Weights of a small transformer language model: 6.1M parameters.
Each number is 128 + 32 x the weight over its row's rms, rounded and kept within 0 to 255. Layers, rows and columns count from 0. Numbers have three digits each. The size before them is the row's rms in percent of the matrix's.

# layer 4 MLP down (transposed), 768x192, rms 0.017, rows 433-539, columns 64-127
139:142131159104125100101066128052128117120151152157097075074126116085139199126095155112083149158115132130103144066098161131124140103213120129173150133127165103110161195151158125155123123237112141
116:126103087176043123105093147180131129124184112113162157130139140189145085111101109081175166109083097159145123215137155085163155161132095155121134097101099129101151117110074142164139129255149096
046:159120140178131096118083174128152105116119102142039106088089107094160158091091170089131170124141138154113143153095137142133156124084172206118129128149146161145155184106126154122127115118166128
149:133152128118183132079095127127126189102120141162118058134110140046151169085119114138082110144162090153124099129101104140103157135188186170149063148126125130109155117168179161128120119232108157
130:193161145080135117069188115128197164100141173184114134125107112169095125119128078122167115148065127153123148153171147108154116128145110194089146145153112146126108085147039137113115108201098109
056:111095135124123152189143173082156104145130133067166175132129106107195094118075142175120136134054142126077160130127118117102136140078115112168076077153124110184118115118146163139140083149132137
176:132141129106185123076087132119116192122131140150116067136105148051144167095146132132079136140147096168105113118089104147095137134184185147151068138120132133112157135190174165130128127214117147
053:130097131115098161178169168050114154176131073114117119102149121155172123109181134046157114100124107154127134071086121106148110100126110106142141064081147116105129167154126134162139200076139110
084:169137135187101135129154104154122148145154116092091151077113132110119139107133148085125121121135139109129122115183134138146142161070156255153175105081156132126110190075156139110163099138176110
110:095115089136132115145105164060138138133116137140108153131076096181190123092092139123206114142124129137109154194195101131166167127085148160158144097154129145211058153142122127109115092152122145
081:117121170122098123119186141112151110156145138123126126125096105151118198117121140084168128126186140164029136145144166157147097120092164170084175090078163176165134135159121116118093114124194117
127:123160169143123091148204127172123133138144072127094138090134157227093133122149134086188089116088125135139123102127159167143115084065124189126160099135112128176116094138130092131147105182153105
107:083145118113131122145136128178187174119147151146181162115092146135107111129108104109184167188114128149125139147089165108117129121118062062158123114180101119108159105172120173130145125191127124
107:133143126130153144110113117101118144118139124143117123115107123104150129196126138112109146127110138143106121125110122148114180115151150134117120156115136131130128134168128155121134113255097131
052:087133142135156149154159141197152149121101110089108114088113160181055189115152108171102149170158114128104132119115134131137162105189131125134127115139090115093152124153068150102109187052161172
093:075151147116196150065067140154153201099083115158134055135102142053123125074147175139104130135142051154116105122106095151111160125169179133154078161108137114137135112209171148108123116236158163
077:161119106156142125167117154156106090143190114157148134096133174127131171072089135092172147060167154130160108120087171112201130080095114069137141030104103155205140100100143151100130084156154112
046:129140136115164103073122066111185104086105117046107102063163122074147124111116099110144186133088123121131124143130156118080178116216122082056075093147111164127178074177081196114117151158146146
060:148178126135128119113204148111122165152071137114111145114121140123080097095116132159094140151145124117129157092183118169163227096132105216153103087106109154194115161074156125112134079103161103
048:119151121108141084162105103176154086107151156143153126120163150071150119131120126084172193114144145105131082166164125106141197122167164102044097103123132178160172073185119177138098072191155137
172:142166104167179110070139117152171138100156092136137137094171121052139122027135149130129163072093207137157145118137135130101101118094098183136203163164144133099191084191090110117159108098118157
121:105127152138152147089127156119114166066123144195134030163121163062125147099123166115127157145114046197099113111097098145142147113138166127121056149114117104136169144176166161117169140178133141
174:085077128062146119082141182073150180138110104132137114153143139152118171115138138144095151174060115171127147090098090159108041131136126083119123196190170122144114138200069099147145154094111130
111:116150110121186137092089135156105193122125103141127091127117171043111144097151141138102111156156071178124106124102103129123176140147152133154058144120120107131135139164177180129124132226104128
084:138143116143095101109111112136204112113140077092132169087104156114113079084125138061146094098031139130154131107169122103176121113115105158062184110111156096128114152168071144132143110172132150
036:121152122147095202133119187168100204138158089122096107085147132130066176093111182130141127170157141149120147162153151135138156119136129200151204096106120153143155155117118121074166120109164127
089:162171116129153132128144105097136116169101113139084161135081088184145045113100126070168126156100104132142142120146101074198132099135092214132143044110155129134111143114130121189107106131096116
077:148128076065143179123127166115153131144168086151099167150136104149156107087104102083138179149092137152129117151112130092156071102114115091112157151118149093034131157133126102131113175118093124
050:122120103109134133095125159157153191115127064123109091127128135156131189090133083126090102156084145171150147084145128163140080109139143203149144192119136118107078157114109105115153136047045139
072:099130078162105101177120189071163119142162112083143156138127107085126143080086151119175143162164147115071154154122140137117143116144135116115176109118190149168152146156152161137079127049170139
054:144098095146117154185076155161172157136129086110139162116170131153052179099122102069160190166103149141130139139142110099143070128181142089121162101096174157081132155167122120118124132087206168
123:090061122135119148167144198088153192139089177197138134149092122115053203111112141132169140201084133143114170171083117131139102128116134050151145210167138149090168124216072115156105124161146167
059:129111123089115150063134122156139144126151142218107094149109130192057215085125074071117112150144121169157114114122140083165104121145143155107191174111110121044110148131115086159146136086089151
135:123114131147106124109160167125123152136114113102133122140168162160091125069085101138115056175090019095091139152134100125183181125105097116173095150167122165072117139170096083129113166255119133
117:127106130122126164133042131118079160142145166130149202144074126159064133144119098082122134119128129106124137137090091066144122120150089052163116113094128150028113161171110138190146124125153161
071:159119135189068141150100096100126132128119103104124177113142097106133102120109156098171111121115168083153117155165094147119106139150126146127168122087180133129103158151183137144139122119157133
177:152143104094175137115100130115090189145133127128128112117143164064179146113109098161113181101121062193090140118110127151066132097167170130156094161171114116089092151215147168164096104197127138
069:107158094119137112143127122132218087144135091134103094108086096121081063072085121130140170116061140136105156138129167161179177078086097151112149101159128129144177134101104138143113080187086107
249:153154106117160137117133091103164131135157123144132113138147107060142158013127124093122138193116171168083104152129132087132094132139138176125180122178089101090186166134102137141152117005140112
099:116102099135132106164109232102202133119128120089155144171113113109144171134098118105193149147123129148106171162134098138162140101109158066149156131152168113155120163178079147121103145108145144
049:169107099177082161171145143155114163116123132144130126115130089126135148116114178064152103111120166115104092104107142130127047119131134186119186100105207142132126195145172114161140124113125144
046:172129123132125150173140153124091143143168105139091068124120123170109158131162126089108135156105136175125147106121088137128089154114165102206131108145124125092086200062154115109182207053104136
046:112104124178138062194124152187197097112137129104148132099129160113083181101103135065157160107121132114077112085135129118158128083109188145128153089121155160123147146100090168200112108159189140
071:101109126089139161169188203087150148151137138158116143138089096160154176096143109168188120194110114145132174200176112145078122142079081124115209122127140118163101146172102104105105141079144127
046:156157155127113068159146121175145099134125143158105141105108118208132164102100115147113137104151172069114133145237120172181127105111153227118160125112114155183122097099115154159145056188122119
051:118126103138116099163065134129185119131094122158136146131131149148091132086120100095167118103039129093154142077143113100199113065141101089150147139104150137096116109154107145176127080177143161
125:126114145191129085085123122184193111092089148164136143122133140128086176120100110103154115095078129086141140107199109122118164150070182119114127196198104108192100131096111130117137073195123130
044:119143109105147097170156146137115165144111154118122187138065143190152077101102134122130126122175077168079145093143083144156198141072102181202091039125130143131111206056119146147139121140138136
037:187140132173118161094119104187121150116133110123113209135140171123047126092106145121128156150141147055127140134190146095153144132168147170134199138105160156133107134138136141176117095110204135
038:139127131094130090169116097187191065134109157101143172086207157176038159062145121075133134159129137057125108106178128139119137105120164098111178164134105130114126091105164154130113075156237149
051:160127145169090196168100117090082148161151143100114148139107116100093121107121158139131120145094148108124128128092107129120063122163163129218166107087179137113098144126172151161133155063150156
136:138127192126135140129144145136138104165119112125110075101069124162081146144143149093181109097156128153078141159102129126166153106095154067155149167050129113138108199147171119127184183148147125
161:118145115108193132090089141121112215110133127140128063138107147047132173081134127151077128151152098159110116118094095165098145120181190142143073154122136125116159137186159170134117128216107145
041:138128102121185081108178160081133171126111144118103118127103125120247042090124144121175128095116072098141144188158092129160207134103060140137097072127107126165131141121116189155126119126113121
045:145119114125158138157128115085117131157165149102146112090124121115105120120127112133120178109072100109104130161142127093129112121109115091199128047102084148085113131090084166164173111136163123
099:150139156135180110169133096089159196143170095166120083134182124121134158107145084124137131122128096141067125110107102134091177123118220173121141151102133165115124119123128126153150135252102108
070:111091175157118120173104139084155123174112105095168220115158152106118177086097153105149163096063141131129136066152101110139078110121089069124164112065177147146083069210086103159130127147161154
123:158140117107121140177191150124180059127158117116164193087190139108102130149114087098137165126144147132096096082189156115163094096091019174092157099103143143101132105199063128158117100132147109
092:139098100146199142174147158086115142130159110125116140114158160107115139135148141120096115144118162122095120127112131160130142119150122152122137134102129107121140173169148122119135106255118150
125:115144116119236129138115145133155161111132121112115106137117142137125139202168151091111075135135250146108090125118117139136148105126129114123131130103165129112093164151149124135095097203111160
036:104166087133127123097113183101091128136127133102143133120154141130139120081099149145120112148191146106077146120138162171124160159102114221170131108101130180159099166070147137147142044144133109
119:124122140198111091170118164158162110147144071078075171088133123107089120116099119068130181087054160131066161115147088121188122101150135135054150121090165176122159119162040170120100107097198131
051:139117099135104142161078096061112167137169137112120131116104102125153116160106175090149191115094139130161130175034153103155076089197226083162114072105147113094153173119180138121148142053146156
031:110109141117127168132162137113145192148073143149146113102124159107118109089134108065144151116098097139126089092107118120105109114152103127105117090084140155094176138098087145211098112095156096
041:151156100116122122110120129114169145095111140112169120086154105105092052076079138092105117139132129139118090110145132141076136119100119200137138082096159161135120202085151152160117117135135082
099:104107141168135095164142168117216118129130126128151134086131137133173112095094105076187129080076130142098143084086163142134120165132180146143149084077146190152138169168116145124104139123131119
088:107105133194114159121133167120155088140154095126138130148153161131138142064105101099200115128081126137160151088132108124178105151094100107154176146095138086118171097134111123127115061133094131
103:133138133098195122130129119112127149133170084120124117120131121110152138175123114112119128138107153131119139132118115154113186103172146135125129168116147125133121114152123122132137140255111130
048:134103106146126123120126140104169177105131071145076073087119138100127133146186141069170135153082103143147121143076115109156150116134180085129106120135144127121149153117130152086125166048164124
055:119101144147136120122123126081186178125086142049151140137139107062152088075144154115186145141077103135157166111126112110125130138164104105138130082119170162162142133190126134148112136140155143
050:163118067120128164133080180127129162122176128126130180161089074138184101108107114092180137111144132188159109219121148119143123134132132128184167095128171142044122204112173149136156135191099143
068:155173104135101115099168087212148209119085098106119141118093119182124089127125129112120105145086145129157123122140147130115121131147123255127169125136141110095156203084116134133142078162126095
124:170123112100139124095082137128126169093139115114115056088146103103141147118158177127111129079154101191176146130090123136112163097212155137161129113124121124087161128185106146159154102255063134
160:103137155126108169084167107158133164083133127219128114168081144144143097128113198068179142104133026155160097133089112157130161160088109133124080134104122106138117077146108168122166131153154093
149:165172123124137109124126091155174010168161117155127141098073143155132111139147090143148136059097119126118134137146178112194136129096080185151139076142090138072126082175028128158115143143143125
061:163175111149135107179155143193170094099117159061115149094122131112120107079050126053142152070104133064114135180227147125115170099077111157138151073073121186146154142086130182161134087168159124
075:155157104127113139158112133128128082158146106090142208141172120094144100079094147091153168156095145105155125130158123071088137136135103071104174096119163151121139110122162163167128158148155122
061:097125095175147096175124194105153124144125105172150141114136140101133117090129189133160123119110104132095115080068143138185116081107087154133118152111159164165150099173102104115088077135164148
082:134147138116117122130119120082110127134119079096085093125121124089072090089148123099111095132146101186071114071065156152126148059180145126131104121111156083081160175093195157122112158092107122
086:135094133189132122129099145128171160134087087093128119067156127074173153098146167089162145074067117132150125088106138121126113134086099120157176108060134111124087170172124114141159167116173125
036:089110086090123166156164193115126140151137128168179140118105145120107139075062138167098168075147156114078202117111175116084170148107062148112149101104142127175201180162111159157118101115129137
105:074177139126190134072123120121099148094141104181145111157110142070148134070116167096126169117140069159083137184111110137110187141119174120096043153106149131137174107196152176131154133197111169
093:119138124107213142114068153115134164085122115123153049102156134070095138062132132160066096147138073154154126127120106165114184107183167132122081191106133094106127153128144170129123116255130157
131:057076088112148163147166166154198165109145114111131128126165142195157183100126106146105150173082107127202142113126138124164108115183131079101169154187144075157107144153111103105140116100148167
097:081110151076130121192130157100180068135149164180170176125158120171113110129129099134164151109110133098094143126169116135175074116109077126085122144112155136135123082217084132167089053137162119
054:161135138157139162116119133081114131146124135108115139123189154067103123014137168115155147134093094098120164072151144080078134174091083152077197110116143133171125136131140139150096142135147128
079:040127093104158175158120182115111136139125116120163125166129155105083174053096181135130138166131114144103157105088133099076120147110136080115170139155150089179159113138144130143087177119118150
079:092136165150149110163136165096096110155171119108110138114120135160155169128088171148171102154111103131033140164145117197133151107109133172117139081126121154178131088174107144107119105122203137
082:093101180168127074112114181169191129120125113088145141109162123087024177100116191110134125116070123128067147088127117149070105099078106046095150197181133140169126078110080110139165128130164129
072:160171073106169133107113101161128126122149151159125121133158146081151064112173110116111166143108097125178105066126141064147181160118083160121113082115107116094162131138128150143107110198088110
123:160129149120146163155141167200220131144105136136098144150103110104030111104095132096107162096157136137080121149165089135143154156107088114104148158158142152135137196163104122165134096101143158
173:197154123157129150147115102169129049154162126112113166119111152110101114146148083123134144089117133093094136106231111116150137155066066181155137066099094158096115074109025108169115091126161111
161:128139116118172128082066131118122217106129137144125065128108145065155160098128142158084121161144102147086126136089105163082150129182181139144070142143128127105162137190174168115123109222123143
047:193111180086146081120129119131154061104128187151127131128149098071105135124119094084129191136099121153094120127150107114085102154069107081063068135164098141126117092142100111143161150150133126
074:143121123140111130112151155127151163115129155110133126149107124069100147109140131054143198096124131161171115110144125096156138120103147096091136090140169145101184227097162129129112120153096123
093:105137118140122145203160125168131016150157125101136137100176160123155089078120106136152156071120132122164150089155161099144165148082083127126123055086144167118196085127148164133101103182144121
073:152149065118103103077144160103130198137112164131102107131059123145159135104124080104171152152147155157123145149177121145228184110143160215161103064120145168136095220079149141152145075153126119
039:111109124166110145127074127152112161122140130171069105129171113166108150073162189090137061157132126105112119154131145138131152133096169203152211165147176151100114201109187101130130125061162138
092:028108140148165080124153184096169110136112121102158156134138111109119139106122153170159125148051103144129141106174099137077143103074103079085094121204118140221122105148127133117141097170120153
057:137118062155153112127137189160145156113123119134120156130078105108160148063124120113152172125154143146115140182183110155175152121113105170193147129083126201116099180139118139156170110090100141
047:154135084166107175086077131125126134132182117162138172162065147129097094156139114131123137174158173169117104129113137103185063113132147175178135097128166143079087156132101125166124107143107132
127:103141139085122155078116159132137110089160159130138080090135114031128123073134158115097148114126142098071083156117106162183113113205154164149129108173116123132158132183123115140130100255164115
078:116107155197131114144121160133163185138092062089122167118164138156131113135103151102103113096101146125055141086150100147131094105072089196124134153075171136217116133185074109128114078059164129
065:140124137139118112162153132150105169143153105095109081094065114146128147142123141065141092095127112133126130113089149157134075089051166161176162079123149083114136241074172100120178156126133100
073:112104138197108112144134145189164128120115117127149116075117124087136191109105173107170127105152141131117110083116179139082117133054143165129179094084143124173112160149139111125125125153180105
034:086117108159157095139083149122115157124154136100103151168122145129072106110103120093119127103185110156127125095091131128128167122070116107148106169138117141114152165077095114142144107144094162
071:158140086080122131200173206148144118152180115077151152100130117176177149111081132094182193144121159146110165146107204114126125100102145093137150052098135154135162180089109156137115144186093131
# layer 4 MLP up, 768x192, rms 0.0494, rows 434-540, columns 64-127
133:165148104132187169033089102145113117123091085150121111101099110135144129233206150135114073103140186129193096131148066153147177126107136108091071132075132093101144120115133099112141122164098143
045:111132117129095131161151145154072120074144112178255120153161163154086136119154120158111119154109144107183139087118159183142143117141097093130111105164117092079148109119131091155127097128101097
146:140150150104133159100128130128129165136121129123105079118081096078155194157136116135089120138150120122117092093096074162099194126165175169147083141089138162119160138160142130175141105208090158
073:083088077153105168172059116117075096133107057090138118153140146082184122125130179144109134139188134122134121077099086140104133124125154075172125120097147093099156180081186125139158066123136147
055:167174080151130095056150113189092120141100120187018084127108185118081144117171090090120124135136108143178097109126117111146137142148142147115160155087119113066066131135132169137094159122121139
145:136151143105130162098127141120141170146137136138112069128093114088153193140139138138081126148153122138112085069091081143094191124178181152157098144094145153110150145174162118162130102191101153
051:117167084159143115112084124176163142066088189123159134136119138132095135112096180141133128155105131104115155193142115153111137111159148157132097182216067155155138074143119108122108118142119155
070:093162125123128106122107153101132129077102110187227109171138151140148162135143146168116123137125129114116130151074099154112134087158138043122052157206119107154149113176127170148065151147095151
064:162130103126172140127137097192106128107110096112158115116162147062101136139165141140083135146141119111138112041094122127104136125141126088121137157096097083052198146141155130161151141137115060
059:109101062120141129140039147140148156109102119168114140100132177120181109137146181158104131139077129103202132084112098106147138093179154075170106176202114046106118126135137161126170094154081176
076:131113023084137145132056106106168119112111168134165109157139134042154124138118127150090151179167119139111127115131120095097150116194134101160087176161117125085121168122136150155087148139122111
078:119152105117115139143127125036028115113122146095136133158158127096148142127142097148092134109123131105152146083128115183139132126139144218154158140094054144181094156107116112146078139107123056
080:102155148111134144094174136083086132115105101124113087068071148083188198129134128133110148146130141116123095111128119129088164101134139132160104183079149146100136092161141146092123136160099141
053:141142121091114126115104100105131107130135141179117127171150106121160073116126135099145122105111135144149160147151126127130116165101135156138133125147145146149140162103156168106139057117118034
199:138160162115134181098138113125152151139101096111089086110065100105129177149141133115100136130134125137109090089094068174123187097161194167134107137091169163114169124173142129164159095196106169
062:097155134068136120114129126084118161134120081127162152140134080111132111136168048156101106181115124165099119159162097143077146139163148155161136188173136074113122152128149089162059181120110105
047:143107119109085169155125156144074122136199124220139127134080164167138130109135166129124094120129133149135140100113141112159116104102110124158169141140138086140068130099143092122172087117112079
054:105104126119132126143080120146164118125167145143100126112107086134164159135136170100144133134092120132116064160085106060109101140121143069119125163163143068082132115159113151125098133132117176
045:091129145109134122093134175077115176169075126083133149090108112172120135133161143150121074158111103114120141092083140138127102124089118102184166156138163068157076156116141134113198172122109085
166:182118091164088101101179117168092146119100128080152155103144122097191095222094142120099177186152082101139095100120126161099160056118123107126125150147167166136136103170128139156126145172067165
211:156152148108122167097142128110142154129107105109103067110090096110154166134131126095104137130137130144115092082080077163110194101161193163136113130073177155114177135170120131160160104207096170
085:129184112146129127183115050200101087106137179132105125146116134119149092121127130118160099102204129096152130157184143084147140178115107191156100051073096127101151118039150146134102120134138132
177:144174136097125170099153117140143158148121120116098083116066101096142192149134130120083135151135124128130095084115061167117195123166172147140089127076180155122154140156140138166149094194100169
064:074177096131138127114114168103095147080103193156124128109155131155168168127149109154117118185181129139126137144108068189083136105134145098216106158089101142131154109129176065123096110146100099
039:100141130108172009164086140086201129115162181177181151156116091098156077139118086128139133104105110116093109150096098127133135122138135088142078142231105136117115105153122083141087131143110163
064:094054132147133139119091163143131135115159144119197115139094185072113158118145137167101143134125124123090115125099109183076131112131150032130114190151080112128130137155132118121160139148132101
059:113193124208110108139130102112098122096138114138108089164123153096125141124138115146134118102164131134118134130142097150094139162120124147173080111126106165177069133120158127142106059131139163
042:118108154148147114182105091107107089118120149120216162198184142118139088122135119097145133082211109096112122123135113164121141165122107102148066058118112165135140131101142050139093171136165186
055:134129154123145151078103084170096157096111175200130087105125113153155118140157166166102119083095130167190090076118116090143143124154118154164143171145078073098058130127136113135176151143093113
047:093090134135167066103157109084110126114224158190181108129110152123201105132145129202092068103146108124139120112123127191102140164131144155181092134195088093196067129131141117128169146143088034
071:161216081108153091095150058160070078100112045069148116156134185129204061134109139151121117077163122195208136091142155101130158119147146189124133077135086087145081134064171120125178080104115047
052:112132112168145058175139126066113117103151113039111167124183109083176054127116168170153137118131127131083145148151109172099139137125118109151100077138112171187174121106128146132121128120155109
160:151122155104181141070145148128078160113057136144122078155112177094145116206187092192090066127142177122158131126149087089117154100124145106166059175181202082114114130137158129156133126170097151
069:113119148171121083110220146117115098089094126148138075111177136110171097122121128193126103144114122168129154164143157194097134161113174189115144138140078141239115105105115121113097125118119038
056:117169122100162109108121147150150154081157147159164082114104172145140165139139124157091122126119109151085132100092160168122132096149131092135104143208092094128105115168115123141129153150100112
165:149120119133111127104145158105144178137133082116086150124151087133163192158138111127079143122100116128137103093065093165084176064182203133098113149142173132130128145168108135188142073126089125
055:134154089124124127145116145101079164116180122161114186144128185106134196123151136100097115162155130103147065087146123074104113127129129103169168135090117108089100132159179167126154128128141130
125:133149078125086139101158114135118159125122120148125177124141133116163130255105124152106174173127078122170152129130090136137148097131154103132088172165176136162134122135115117149156136159114147
066:135108107138165118070148056175070138137105151157104128105113139142132105128142185150090111131111110142183094068143144083109135162144113163127147133114106137104098116106152119142195096142105096
042:102144103105151072097083138093144147120132118145124111155131201141145123139114112174121150124138113121120195145125103198115144094148134066139084142159076068133105074147125133137141167149106191
052:105133125166150160128127111137136108088059134134160143168149110113132131110098133160138124109135120121121129162149152147096132142141107162082087137100109125131110093142101152154010076138127133
045:134127069062132125079156127069083165117116132147169117113140167157174119118167153213112105197100119141169134158121129155102149128164127104136119159116141089154081143128151102126152147131103113
058:143112087172149119117091084163118117120137118117111121103110161105117077116105133092108142073149110135139108066069108088144132138161155141168089134151094119105134113104149088136126077138111097
045:110135094127167161109089158069144172115132117097177132132156157096118137151144155093125130121131118078088089066047128114098123119127131041159140117114149067095178172168157175115093126124134140
058:142094111109157128126201137087080151174157159145130130148163090099173149134136132150111138176171116143140104140138120197079137162122134134147140127108088126148137165120150075124154119133126064
071:156131075071129182147146118081081120162156080079107126109128111122172106144166160159105122166188116127130093149086177123127132117156102092149132046050172128078177145126155113147123169108127106
042:121128072177104175085129110125107081120061093204134090100206158109107186141167108132126122066102149119181116156108122145124113121139160102092132180094105120093174106162147131132056081135124119
041:095119135078144074175132174074147133098169138172196087122117089133195123146147185154115118156127126108102118124069121172115140109122125074154089092214125151133193147126150090121184142128113132
041:120121082136145139130127138065109159145122149200101112180150083138218148153143163178101112153159123148124115146143137129124128165140133146169099104108122114156156226155130209119116162133101095
053:106117094130144041137128135196130113040089140140121067168142149137160109158109148132129125099121117153092137114158145129129139125123113127098084127158088134122098142147112163144073105136120132
128:095074156146117120118129167110172109119152149132121117116149115109170131147112120187148131114129116142145074103141145159103133108106120157156093152157089184099114085150105138172091122135111119
149:125151148105123151104136143123129171135139141134114077124073119082155200143126138147072125142158124122111090082107073151110187125160183148149087145087154142115150152170162119172132106192099134
039:133116111191089156109166124159077109096125114181133132110103165149029174128132148096111117140118140165126112063097097085099113090131133092113162153105119136089104098126143129124114136122135150
052:112110129154150099116141147153075120071029116161100110188116179158152125119131202112130092147138113177131133139102118117101141128126153144096121157167120129181071134123139186128032125120126106
117:164130115168147144112104085119140124114119063114146136151104117147139151189175141114082071138188163172143141054115090125124164083079156107123118172106170117125104111111148150151157074195120150
055:150162077093165170135138136166130157097147148102115052134121131138163113138135109129102086162163111157125102141102146142125145142151165169188101137157085129112148163105164228134054117144105088
071:084120109148139119075068128121079182158097135121104075186086175135181160123158148177123087153137111148159133162084060114095129149160197115195107187111131075160060171080172154122062105152109158
115:202120123110146145125136114166124115128145050137106086118133125137114144129184150108109110097125151128130102123135106171169148074124182147116113142144156101166161193181157117126101111167127185
148:168135141112141158101125126087117118137111047127127125068144079120162191112173144143122120117179154123074091087115105153150156146076191136110113095158148116144129185172151137108103101153120135
040:129067125110121069184145123166141113061122120118167117085088116111132150144164116131114129096083117094146076111111115083147135089114123047114139131130123074042105107141121133145135191126126210
069:114127153091134133079101113156068151071141197191124095125146176149159158121138159201123094170162136123137124130105137096096119165133154075206114150173186070128074103112188187131166127178066113
055:090152145168149099104161160182116110069082118189160124142169167147109145125138128141119072184144114108128128098203107175117145146097087160099133169180099164191101097156102141134148151140118095
035:120192071153125076177135168106102135061222119122038135124124098160171129119115149127150119143123124124116145207111119145138132093097153126140128168201086156192125101122131114099167123135113176
039:131121077121101073133129141161089123161140115148075125159095137150175218122175113153141135075110123181132145187114116158157121121131156077142120174115095063106059104152119193135088124129126173
067:150137122124127115095109112157067145042106146138134122150095156128113140140171191167076120180189110174156144101158101116157151061163115093092098204204098029120134097125146109149206077157108120
075:166077125032120108106128114170085174159164160132105153172120114092102129144135165128094152109157121140151129128161137141113120144162145156136122130209092129088153157152182112152130129121137101
090:132118151101152175093097112129149111098172130094119114111094140142095144150146145126107094096110149152166099107085086153158142084121148143176161195107163134117138129125128132160174133153121167
047:093151124116134169127137140130105104086152141171178161147127061143142133093108149151132128127126147103119161138185108150106129122132110158108120152165118122161134080129117134152134071140094134
052:147116048130148140119152130166096115134197119192113126077116205155123181123100147135084115158139131128138068112128142128145131101123133142141141168127068128080083107118148125132161137137099123
048:105142164192138055103167099120101094104115108130149079099161197100120116137127137187102111121116120079090178054152085124105136126141124123104113152141088107202066077136114144152133157127133129
057:091100100140118192152097150017109089148207131207129151130152181108162189109125086160113130114155122091110116112106078181138130079120125033130083159110105121178090098158146116127123175141118172
145:158138106109167109097079128114101144082100094063159148095097103151162115163186154164134089081185166152195101083107107109093168125146075085175103127074143133109129120145143148140143109194110119
201:168161117102123165097137123124118177142090091077096096101077099124139163155134129098139147137147113145124100106106071160114217125148172149135129131099169177110154103141126128176143087244078186
081:100141099121138182154098195119082213083120105108123124146107160105126107121147135100062132210145137180149135087113088138073133087132178099109131184124137142144115181106183111096147081129111131
055:118090089124129169084111146049114159117203132190098112113138148142151164122149158167107104179127126210127143112060098121133122099159154060153126167159160075136110152177150158114104176133112094
054:117124148174133125137109133117134164093192173159103071107066129137143141147121134184111114081117125136071106145075139142141137109149138153181109163151125075136069155156128118145096117137102112
057:132138150060147128099126096156119141149118113117149129162110145111130149153139069142100131160136137142190154135188101128103136158141163115150118133126147070096090173103169147140180140134111119
067:085106127108133125136106147191141123115159157193074141142130135144167139125128125126151184144086147113172148169201120147143122133126111135116163140184101139133091090142098104137120102138163167
059:137144104101119128133171124119099135070179158171103117182099153172095141118112095155083098175160141110119151174109105155120152082168140142127073143235160154139184103127140148136068082146097144
047:123143125170122023098123132130115118106082126149056117112122135146141067130150051096143107139115119192162119142108089116166131127135183113152137133205161124153043084108128095112157152122124123
213:135198159105125172096161111117113157152097095111094088082060083116162180145134125102107135129122131110113097100091078185113193110169175143130086120080174185134158131169131142175157111206094144
168:154161162128129168090158120122140143147103112104090087115060097103132169148125127112083119136141133142135101095102085170125198090149191141123090146079173154140144132155137126175153104205104186
082:154185157114120161102118089149125131176081189130133144161058104070094078139134191135137132106173131136080107141137123131100124153063119176146094079079093170125173138106148107146104139132103086
066:147155103162154114081128135138099168166076107092084086095090174092146144132142136129095104185137117133149104115114113128096140157138194124169159141121064135121108185087152135111148155142110116
050:139162122084130042163131149159143154142125113148149108161056096170124125142111130134116136120150132154104069162054153135154139093131147102165081130139168135068140147133143058149101127123115115
063:187134141117127057153129100168151117144147162109076119090127080124161055154142071110148142092123125125136097165167140108175143138134124171150114117102116190080116121110130110136159168116126134
059:139137099082133133115068129157165171091121156208116115141107123090097123138146169114098125131091124124187133061127147046136131116182138097157129176172161088076113170148158130134094116148090137
064:167129054089140142164114086117077130151119159144095113138137110124191134129126118150115127155177153127218096169140162099151150161170149213179098060057123115076159186132165147140080120126115129
053:112140210170068083107170154068105113188090097122083156142065145154088166132116099144137107100115145145073154197096109186126113108096137076119137156140187142176114120106139161121118100108143139
074:092136068168121119092112115093076132076132119082147132076120140147215127124149097161147100200115139101173140153106156096132122073114176129159097101101127133140102089097154125093144127129108108
080:061122113104124106102114177088108180093107095108131099138110152120165162137155156144095103158120127173131134144015143132108129121168205076143120185153168084164120182137188185097112119146099108
153:137149139112131158093122140116130175151128138121097065102091105087148184160143133147085143148150120115107090101096082168096191119178184140151083134104150145113166155171158121158146105187092147
046:113102087190100154110130131115077147126106077125132117117112152159091142109138143170124098141156136126156136129092157116127125137150128173148143084076176082124158160109132068122111069115134076
063:116152083148122071109104122139125119154158105096106134076124108169165130123127160178128078143135135144099115155128133117129128111139133130146126165085107103170088035162114096152142214135121178
068:140126079138126077077114164097133197145095161106096110140087152120124148150131147097100102196116141152089113139139093088134117087177174104147143229166099109123084143153136161134120121143118108
058:098127132136152131164138107143098092103118085173151155115177122125131158135133221128124118134119123071141115120096073146080114113097105050115149165110114089113182081141141159140108137134116157
044:107085126142150115134144139098143123118056147156229154136142138094123158129086072183118182116129149113106123146165133188121141136151128095143037115127078127133171121158115158146042157141116163
072:197132071085094141144096086188110120158163142115074118100103112116138145128129113100106126114182150118161088128122146089165131138156134171163152127055103106052149130120153184156064152125120069
051:132132141148109121133137111107085113077124121118206103111178168148120158121113164125110091130119143133158155073076126127102133123123140121130104131157070073116136109111156161134072067127126166
050:108136180084135114150140138129095113138063102117148116140151123112163167120150169138131116115088113080175164133119133191102142146113141093120110166122094111161136129111156189133107064127119151
157:124109139129172132062161171144121114090145103061144129131123158101087099167185109125071079127168158133160090115075115118124145096140107102194156175150140140162167157108216113193132105155136135
061:122089120076113139102112123133134106126161154185172094164102166100119168123163107149121106181136119106206147150122136121136131167141163085156065110186105114086116111102162130123111165150104166
057:091077043144138137115083146096137115116066151189163157157162133127130142117117126170112135154129114134106124147149108120111150116169117107083095172148089169165083052171093134142055134147112156
055:146109087033150115112111124065121154166114132128101136143090151140144111129166102185085130149091113123141152160094107132163149086196133078143097166171139081112119109121140157139092097140087158
040:159121068078130176112164100136107107151104123128161111129182096121136150123147136153116113141127129104171135175162189144141135183129138144126140106034122144120106137138150161123105138115157110
056:121113101175127108082096091092110153133087154159089128198100187111111109128151155147124095107116109145100089096134075109138141103165134128151138191139153059140046090162152118131126053130127130
135:169154124111147152139082086092152156092127122138146146109108172159114115154170196096122076120157142157130118143092138118095146099108162118077156169143091125164104158097128137188182139131121134